From a checkpoint of a small transformer trained on Wikipedia: 8.55M parameters, 409M tokens.
Each number is 128 + 24 x the weight over its row's rms, rounded and kept within 0 to 255. Layers, rows and columns count from 0. Numbers have three digits each. The size before them is the row's rms in percent of the matrix's.

# layer 4 MLP down, 192x768, rms 0.118, rows 0-191, columns 96-143
093:114118126135122119190101110118096131107111119127099131100111049124123159105112118105130125127121066116162131132126141143153132137120112096146130
100:122125072115116117141116121144198123130127136127100154107126101140169168119169199146118122124119066131124110139138134183112124127138134134129129
099:131131150129130122122108123150118125115132127134108107114147132155094143112079140125130131126116152113153123132119123142130124120095144112205122
099:219120154124127132095108140123152127132119118114110175054149139052106159125177133155122117123142140132179138131120132135109125123081126089132106
099:144130149131136135121099118159135137123143123131122153132114085131143165135152129108128124127147131125175112132117125106077113125085124100140123
103:082122128112134125128081147093115137137132136127122121077078134121088155112154090108117124126123164138163127133127128143087143115206139085110136
095:105130141128133136146089150107149108144123136137125167122184188101094134111158123138125149126131153120093125129100106099127138121092124158140130
095:173129137125133126148140171115183126128127146133112129091107134134163149082147160073146126138130134131160172132134147136137141124147136140132121
117:103136127131132117137177101117115134126125137130132130103134165104153160115159118115127115123133173129129130132126143140134130139134135116133126
101:133127105128115133140192139179084115125121128119122129132217075140143131108102117130132124130131119136166137124123111141092142138127125133111126
098:126130153156135123114143134123141126125139134123098147133149126135086133083153153136134116124114111125134089128112140073169138157140136099157116
102:131120107107123126142109160091180141128121122144161146116185144129099148143112149144108122130130124146137129128110113118134124115152134150202136
084:133133113133119138123131127125133108101129114134112168182112108119136142113102140094142134130122097126123151128118142131150123141112125148113127
111:108140143132114131151132101128121119120132127132128154145104116144106161130140076093123121136130097128151091121136123151135127108151138165108137
093:146136154143123127152088089127121129139114128126153085117074108115159166116099108150138132121135132120159149130120132160132138136125133155114151
104:038129133138130121128109175132142120132125133136138162124092103119143167130136140126123129127133118137135101129115120062133136118156138152127127
096:082119118146116135156109087126152124125107129132117164121112093183059201138151059035132117122128100133130126126148129150169136126183128121130119
100:117138114131123134113105151119149137140110128118114124117085094104141109160176112100123129137127156129111150134124146130141134138129125134127132
109:143125144133122130124153116092150113136124127132104124092074152136060152178146150151135137126140146139161097127113135161139132133098122064140132
103:129126108118120122146100126132145126129132124134154090129127132121145113092127115128128133130132180137103146129125118131121128126152126125111119
102:147124157124130136164141124175131118131130145136125182156080163125145132112124134107116124129117180131154155129130121164142127123178146108117126
104:135136108136133126116161120119140137130120129134175157113101136117098128123140137119129151126116165108130132130130114077086127132154135148139109
092:116133128154127122171114188121152126126119127145129127154156129127165122101122093149125133114139148127112140124121126095125134124173122088130143
105:095123116121137132111103150144175133124138126137166123126136143098150158142114108098126120126153124141114126127134144076158123139090126108158124
101:142132086146124122180177125084131125133120125145074143191134156101112096106098096079123135131149157125090112133123128114172127131147140116062131
100:135131147126117125120123113103162131124136131127108156082143120145117133161078104105123130120114147109130110129124135111176116131123118122137126
096:103122130131145122135158090159158127110128125140156142128140111139057145111122153136125145127113132133095118105157122113094137122122140101140117
097:144118080120116136125099083108105122140127117165107104141138056127130126112176095130124129130136116129173166128141125113136128115190138123088120
094:085126141115136132175131070170108121138139137117139141122072200125138163111110127123126107126134114124110107130111139108150126136076130120091139
101:131129152126130111101177150111111122124119123130083161133190112126148137116141111098135117124122142110135152129133133131149147132173132119117141
106:179125122140129131072076144123132127122123119121098111118151129096126144173133139138127118128143088130108169136100131120113138117111131111133123
106:095135134133140127151126146104147117134124128127188098117172151115090147131153152118126103129105158123106126129123134134119125164145135109144127
101:091128108127118127174171136144136120134128156130094120081110143114183091110139158126131113131110125124135137126132135176121131125121123092125124
086:140126166136131131155127100124105114126119120124115163122112135143150130066189158133131128125120199137095129134143101132126126117128142098125141
099:129127089120120118159176160130155131136124123125198086173173136159112105123144166113133141134120086122160104126130113189096147133169129153064131
094:113131169102119130145096136137139127124128137118148089110110161099118125109100175149127112135126105129089132128138114102134130127171121133110128
100:159121146135130124086094117127153137133135127149116178136121127108137164138111112124142151130122095129110136125123107150132130142104129138151134
107:146117161117136119178158084186142103124138130132120107151132126155104108122064087146119146127118125121139145125113125128165125120150153080112148
093:086136116129134127149116117159148127133116131130118108167131176168099092134164118137122128133116160144174108131119126141124123121128134112156129
099:121130133133133126139098112169082103121127115116158118107138157163198160104120156171134119117108111116157141134124122148145135119138137190108130
098:125142106113126139090117150135113127127121104134145103136157048149130147110106070131130134133124081116098146127118130143149131121127121143140122
103:137120107139122129133087065142072123106134107139113105147134121125120151108125144111127136127136169118140169119122134121111125134122126148137123
097:136123113119120139111132166125166133122120127132085142180101136117156131175128080114133133130122185138115137138129134140064123121117133084127118
109:110125127130139122120151066120081131131121124135137138101155115131124070133161160125133136120110158137118114128136109069142124135127137129110139
109:142134149129134126153099119129113126133123125125149158128138187090120121122182148143124126139135138128108129128132145158134123117045119168202127
100:175125083120136139180169132138127126124131148129084129141093114145159101137130148138129101142134138132128122128122139130123136110120144180172132
099:139147176134131126174109134144125130140114130135115178110100127129099121127166121130121125125141164138124148120136121114116128119132128149132130
106:131117143142135130107088155151118120113138118129161123088167112162116136118156139093131138120149120138129123119146126133113138125111125101119130
108:182136141135127127126090137106131124126131129125168109084185096135131169144106139131115118139127060109156089120132127109138124127097132135123127
105:127131124115123127109118152142159125130134132124139157145185147163081100161150093097124137138128147139169127132132147083123125147129137157136148
096:124128130136105131074141094124126123115105128119119076119189097157111109093128048152125118148108097139101150132126128129123121131165137159065125
101:074127143130123118141192141141147122111146124135118097093112177134129132105108091129133111129126170114178107125136135139143132143096115107081148
091:068129088096129125129126125152088132137127135119109141131140153192123134146158055143121119133142079107146114126114134143131120120116122150133139
101:136120159119127127164178136203119118124132120124156162143122119183146144089098128133127122118118094121150137117111118175140134108105121117116154
104:134119134131107126148188067158110134109124132114134126180149062157125120141138143155122130126128150126105127132140138095165127127095138126110141
106:134122103116126127146116199120142129116129133110098168154161125158116114177098179133136126127126137125138141126140128128134129144145131139085125
109:167130143136138136118126122143108132123136138139137136144146169145186118143115172174127111129134041125118090133119142143122115137144140130144155
101:140141141127119128136134141134065131123092128121123106159161121183141134089115161149141103124119154134033142135136120188139116121103120144147143
109:086135064127122137114193094129119152125124146137136105112125132106141119209152082141121112134129116139107117125129135105106127128098139129076133
091:062127110110126126076107173127102135144157143129130069141158159131137114114115134119127121129118113133152118129125137105141118116166128141168120
099:076137113145141126108142144168088118125129128137114157108124131125167132127129094145141125122121164118140130130128131167144127145161148081099122
095:161124088133114133116140122147087126130124129114108147141153138118175132097137131189142105133137091112178119127135138125151136127138130086089136
135:121131143122131124156089107109113125136134144133053133131086136087059134097132064124133125129135168132167175129109126141131124136128124099132127
106:084123097115133134112144173110109131127130141136114158142146127150091143133158196082119111134137099117067094124116124078114122127134135151168121
098:143119080136128127127161131142122107119120143117131131110131154166113076119077162106137131135126150093136100127108129102162122130139131150147129
103:103133127132128126140110138151116137124123131120154092158058167166127121092180114092129121127112089134120094133132144135114128136123118072117119
104:139127137153133121175146181111099143127131128132125112151116095134167115152159084094132159112160154127102147135126134124136138127109120102204135
151:183130143163120130150116116151157129128121126125129077103123128129156122077124141123129131125125153148107118118127134160127132140150113155122122
105:121110141132139117174109171184054133114142120117105124118072105144201071121168176137126117133137126113074075127130131091164124142137131163122137
098:140130122134137136171149146213065123119127133138129179108138165145163113147148143133127114132136151124114161127129124045115136132137133197111141
089:096122075114124136084150154133107138117130109121090176070137094157160106173101152123112142125135095119148171132150133083160132108142135136197127
079:102127165128116113101107115105133099131121135130105157156072126133101103128126132122130127130102110126107121125124138169154135137121135110144121
099:077130161133130123127148178163150117131133141147123133168097136122158135115150129092113128122120146156157104126142112158138115122111124116149120
092:129112132122138130127175145164134131115127140127163149068117088125099129098142126113120135145119164130104121118124141158156137144125148092089102
103:113128105130118128155127158174099121141115137150120098076130141155142124114100113138121147127120118127143118127124107069117129122140128106119147
106:145128117119130127092096104128116119128133120116132106090101112111170146092096191072130141126132144123052084123121125167112121119124138138087126
079:142128098131129137203121083159172109151125142103144138142105122113133156107109108102122141132117131133180132131122145106144131123104127109183136
100:035130120145136132087104103154126124112135119117132112135158130138088143122177095111128117132130100124111121122131107112141128130158135155142118
095:093125091122135120152156156154133134132136137127153153049118120079176137164169158095121084126123129125127104128136131156156126137155121144166130
091:143132125132140105149124110166154130134138128133131093118117141133085112111123125108131147123128145137140118137105146144118132131135135183134134
101:133138158142128137143138105177096124128139138113116158094111118175144152110102070120136141126132170136088142131126141089146135131159130113151135
102:099114126136124125134178118142107135129127122125143147128106116094133133111147137146115112130116110151107152138126124158174130148140131148118123
097:138128111130121125126108161151095133135134128133110124126140099146071150053103167160132126121125083130145128123138118164100129137077134169132120
103:112126121128134128133125107140090147136127145132121146069171094150143139185116105132140110134135067139079129121129126122173144132151144155113129
105:135127089122122125125161121163034127132116130130100112060135151126143109078112130125120131130129129126141127134122115115156132132146141162158133
099:122127123136120124150127131170107131134135139129111183153143093148135086158181152155133141131137160120135059123128113135151123139132149109120139
085:098138154129121126068141094089178150145121129120196099070104187131120124102128159143127151125157180120170141125130133140127133121117127089145141
093:113137173136120148091148166089157103126135132130135119131141117071135126129130120104137159138133118129116125125106123127167122124114128109139089
111:182126129127118131121103159111138134126130136111145108127169166157151121202119109152135127145137078130115127133124125135121130125166130173131130
098:112129123124139125102143120119156131115126138104133115188129141120079094064155168098127130136133151119079102127148117182119142113106126148127117
091:126133108137125123139151182124086119143127119131176149077105124113149155068098148172138136107133082144139136129113120124164133117140135181190151
099:152114139128127141133121077100074128111121135132080173136148133128064129128112131131119130130096179138129094132139128092111125146103127134174108
101:096121107133132118079121089084178126125123136139145114080136099092084120141128158108122123134126135123115143129135128131161125147128126146113119
084:107123116127134125096165122142109146134113118134129115115146138107214105127077136148123139123129127142160132124124130144131134138128139155136133
097:161124118134145128125126069133160121132125120126101129120114149056130098083128142158120132129148178104093136139120138159147119131107127134137141
097:148114136130115125153166132167090134130118123138124174129139112112151124104163122096124134124126135142168085125132099114131139125118131168108120
102:133128161118133116126118168102086122126145137110133067099120126148134124125128136133118125131120132131070123136122129092102135136145134126099130
101:090135124134130122124143137117155113124137134123139120143165138111169118097152108138119128126133134115091125134120128105135130141146133146136127
095:138124117126127135116096118172161120124145126133147150164181126143127123151136148157126156117120099113188111120136103155104136125186140148131129
099:201119119140124122120103183140115113128150118138109127118108130079131115112146088105132136128129135127151121134127122162126132140137134167130122
101:154128105133117125174120161149136138134128129119118126148057162156165123122086112129132135133129133136185080125125118160178145137177126159109120
102:142136139133128137108138142124162126133130130127149116165121137088151131186118144090142126130126151129040143134112144149135132137146124097171120
095:170133119120127129137084094147106131137130125141135149121171096149130103132125191132130128126137113135144121122145119101122124124152108151141130
097:121136127128123123145124109132149132124121118145103177111071132096145095113137230124128129115127144129132143134125128136154123121093128116151132
102:154129131132123122119157159123099139129128114131116143096164164138113107106113160145122133125110096120204107121141112078123130130066117122117137
097:168136089123128115115122135111119143133133140125111090130079128149177101112115121139135137136125141137169117119138126092146118152089144106134133
099:153131104127142133093103128153144121141132134131091190093131139116077134124092146091136126137136140134118143134129138099144128136101126126133135
095:105138141131133125134106161156140125137140129127122099165162137211092139110156103113126131134122130127136119128137138123127129123173136088110127
094:119135158116131130122155095151063150122128097111097104049135148119121135133089096103126140150116108133111123127088118120130117109162111119149144
085:103121156121123133175130169118193136148137143113157099109113121130090133161137117115116117138128209135103113133118144100122126128121124172117141
095:167127098118138133127128191136090136129129122119096153157109198131075120089122128163127135130123158117146136129130148140103118137171131165121133
089:148131124122119111118121120121095141116124097145108161168081135120129126152087164118135127127152171125120080138142125145157130118125128087137138
102:147123116138139128138157130115119129120135134135072149111127174116145113082170158160122123131148105129119128131123151172124127127123139114117135
099:178130138134112123074126140119066118116125112134140138147119081128154120115041131113140136132123073123095134132131099150149109127129117157146126
097:152134167124116124090110106112138139132135141126179114108184149160136149099131157128132115127120161126153149125128137127115126122154123125145141
100:153122073151130123160133119171050128125129124126137090136079141149149160129138184131122126124127131133050131130122129071123115135132127081105141
096:158133108105117143114086169112128129137125124127127075206150086112137110105100135090104136124120148133107120137129127102126129132137134131146142
088:101128124137122127172195072146114127154110132123084155098089150134048114155102114130131133124129147099147138129142114104100130109186112126147128
096:175127160136131139117105174117159149140136109128083156186142139154116159097110122103128129126123139123062090126126136113134125136125128117152150
101:106119095144127125133121126159164135126125129121111156060150071137110076140119129153120127125126117123100154129128129121119130145115133127119116
100:095136131132113144090095047086087132125115131125128128168186107147119165136071144130127135118145080161154124132122132115120135127113115151124123
095:137131178134131126124176140160152134135121138124139104145133164138082132133183092128117149131154191107124130126131110150143130131164133143119124
104:087131116126112126041139112099156125148141137123144150103149118144096132187190139082125138122138139141126160133132123118088125126105115124142125
106:185136106095128125140153146164175125123129134139120097140109138116167127106099183110128123124122146128160057127123146134124124107154121103157120
094:108123081129120122087091096132193129131113148118119128108117146143079122156087069155145121133138121134080128138114108128127143119104118110116128
095:102130135136122134104125142136108130120124109119073110127144151108121116146096145116124099126148117114170086126132130090109103122114145139110127
097:162117106115133129114120137093155125131144145135103137153108086184155163097134061124110126136141160136161143130114139117146134142153131086151140
104:111128111136133125064166153119149141124126114123142111118132111050103117113180088151135129128134150132159160135130137109153124128118144070155133
104:104142167133109134153170106137070117138132131137084146134134118125058134140110110171150120123136075128120086131128134131107130115133132092070137
103:160130130122115131129134157136128127119133127130080161147107114147099094131118140133117117130125075125083069125110132129129126116106120136144130
104:068135161123126131098119109100129134129122152125130117196143136101107162134110084120136109132110146135113143143118134093109123138093125112157150
107:126131161131129130126088065126189127125132137130165117145183093116159124167090142140129128129125111131130115126123130122143138120134114095190118
086:128125113128120126147053125142125136143134139137166161089149111106117140169104111159132146152125126121132119136138115097146125111103148097128144
095:132130118124110122118124102133155125115127137118138136131121128092138116106152174172121136143121145133142133128128139177185125141165133108092135
100:140126089122131131142143142173117124118139127140116162130116142153123151146117172120121132122118131136087120127134137128117132142153138151070126
096:114130120135106126106069073097093129140122120133112171166183121108114125139090075119122134135133108153135179128115130144098121143063136116134130
100:147124107143124128111114129146106136127115125128158126116144170064160113128119119096133132123129110124162079132139151138088124114140123134153121
114:113124140140131131163142106130114128123128127118091137116115130134118101137144158052122124127136159122088150136131122073111123128174127116121115
106:126119101145137133125122163161149125134144111127163132126128145120149113160137155188115129130117104089149086121145114114118133125170130113122133
106:113130126124129128144124135109090134123127132132153134130114099123114170150195160084121114110122099136150131132137127143092122144118136120121129
100:110128104137125134172085173099077127129133145125112161099073125143151114119152137114134122127127098118092158125121124077151114120134132146121124
099:101132184147111131077126125144144117126123122118124152124128156123118111104109141109122128127129134124124091143128135150182127118118131161137136
099:067125163129136127164087196134128118127130129123154082166078188148135143095120065113135124133123095119128105130133105103148129115127121132130125
103:135129154124125140135143109103100122123148138130118137100125086119094141148138116123136113141135145139145137127123134141111132129132137126099133
101:093122133121139119154113117169094146118134132133130130079165127145139123127092147126131133132137108131112122123131124053081125102187109147144109
096:098123129138132110097137094125149140134110120119141144105170114087098122216144089134130126125133138112083107126130127121183119134089125176065124
097:124126073122136139067134156097118113118135127139119121121152170129158130145127099150116141134141107133157158128120144167146127124127127179160146
099:142133113125114132159128179102082116125134109138099113115106085079121120119114085128125140132118202146143152127134125125168126121144145157147137
098:122135140112127130112125094126075123129131124143154165146124133140169140168120158144132132126129156142158125133121133145109129119096134116103123
106:126134170120129129096134141121143143131141123136146179098028175130102141182148189139132145129126107131134107125132123161133121138130125093118124
095:158129134128123129081113149138134125129123127135099124182152148158142105147125108125138128135136147137091138130104125138159135144134124182104131
100:146122089124133134136141111160110127123133117129140133116139104150143125094141107165130131136126074128136180118107138101142126108110138124134133
113:140141091134126127097090065098116111122128131107155130139097125102087134131155107112132140139151126135104150139118129088115122139171142105113130
092:114119137145134119128119058108156132117140137139134171087126206113120118187124120133126137136142148135126151132127131138097145131134121093138132
082:172136173147107123080155168096122127133122124125106143107070105101134135104148133120142119114132133134125139134120118106149122128127125091109107
089:134142121139117120113147090087120137117109109128135131111212126131129098117141092110142122125122110125172134124124136068119135125110132062147129
100:144129151128135131082147121130060131124132125134224145129155145135104147133064150168130115119118075123162098137131128127137121142138146119097114
103:168130139126119133148150147078152138120138127128163121081142062098106114099125179097129134122128094148133164137127134158097124127149138131173109
100:118129071121130120144158128160119136113128119123135146058105152103094155118106120159130153118109154115136097128136135143133132126059132126118109
095:080125086139145125141123114127127120114135133114115172145103178086086151131153140159130131117135142116139127128125130153157128129168113119136139
090:144123114134114126139126132146050133133127132132123128171174139132174103120143180113120117134120121130075172120135110100136137123092128122064132
102:114106131137110129163121079145149130122117125131143140134126132112198140079104151070123129117126089120153120129123129092161126136140133135201113
105:165133148118118132151146110116156134153131130131096125141163166150102134128136138140118127128120174130136127129129128079137128133110119163197130
106:095121137127120130159109174132162113132127135125064136116084145101135185135084109090120129128127097126106144124123117135125130140085120113114140
110:160132094126119126097159128086135132130130139135164073065167184137160145130139126094127128129145109135109136131114137095197129136132123046132125
100:126123071137118132149117137120160118127142115130144151138093107140118132088116141093132124120138152117131120135120125104103122113116121154107125
099:138124164126134128161131107114158127133140137130094152112086143107145132131105075158140137134122138132130128118138133136147141129130124160103121
096:084115127129141131102164097082116109128131125129209073167207153120152087132141208114120137131133137107103128131112140152139130116145123116157131
104:123144126121123133123100091116105128129134104127139185133146119085086167064165165111118119130117100128147137136128135112145123136116131122167123
101:136131151143116123174169104134120131149133141138121152128105162160133147107128086112118110126131135127114152137120129192124140141155115101157127
100:121120109131119125150149141157093144129131148119090120074100108095176111099096082163126104132131139129139110117138131122108115116113113172126124
104:157124166132132125071123133128132163127119132122133107176124202145124145171112086159127120128124069133091095126121118090146119128132131113084138
108:138123095141121127200136145099163126123131116125144148133162102141122117054140112158126136125126144127175125142135137103174133136131116087129142
098:150125135119139132098129117094147127136117113141123149113121109115143152138147112135132129127121133122175107122125124174140129127064130145184121
103:141130149123123118126156132137119125142134136145108152139139205167087094121114130161125127121141141100142076126145127137170132131143118102130133
104:106125141128127132189119139138193132138141131132105151134090089142148146129133142139125132139113152134112180132133145132148128137128133102180113
104:139132136109130124163156164147156117131137125129150131092151138121058148133135158128115142122136145130104106135134118124116112123164134178133131
106:165126117125139138131134182125108145117130133130124112119099108130139187114124067081130116120129120123140133127129122106133131138119126100107138
117:088125131153122133133130152128140123137123135138160132102136161159117146156154090113129118123126111144122151126130142134145132131098131084146130
103:125122094116121129151146136158138115133128120134147116102101149181143115080132170077131118123120151140124126134160134160149124147171135157130117
101:107128109111124122126145092129158122121116126133127099120136140147149067180119129111129124136120075156058134126126128136130119136124126086114126
100:074140098122124125105102107077119132136119129127124129165117109159138138092144080118132112133123138137144164124124126131110129123180132116075127
090:153126149125114117134146084179077118128136126123131124109126118107081140112153103122132102141130134126123162130126119079162129116146123155154126
106:108115126121122129094135133104131118130132135112080117175112106131074128129129096111116140130122163111117147130112128111122130118137131122163132
092:194140123147154137098176109122131141102128137134118103088158157096196115150088112113128132118129139124100141128129123165143145116147129147122130
097:120121166128128115162168157142146131131113123113144101176147111126157106127107107109131137122126079122134137123131139092132123138122121090123139
089:086138147121141120149112113121109112105152128124155156193074123141111143103119147149139146123132157136118104133118129086127106143120116160092129
100:105126136121123142104137092140125110123141118133115110108111100131135134138092130165127137128130123122075144131146133137118128120105122127119128
086:124124157129134121179152131119165139132119116127114101174077135177115064076087147132131138117133147134093079113125125076146133130114122169180136
101:166127134122101128093136163081142120138122145124093144161136130094101119152114113162123136134132142128070138132117147114139127112159129132082133
095:126110141149143140100074107118179123134121126114086146128142145115158164130117128113145126131138113114069134117123108162166128122136115126040132
096:136139134140116136147128098131171132125122110125154104100132109120161117162137042096131130116143155122118111126137118136127126113173118140098131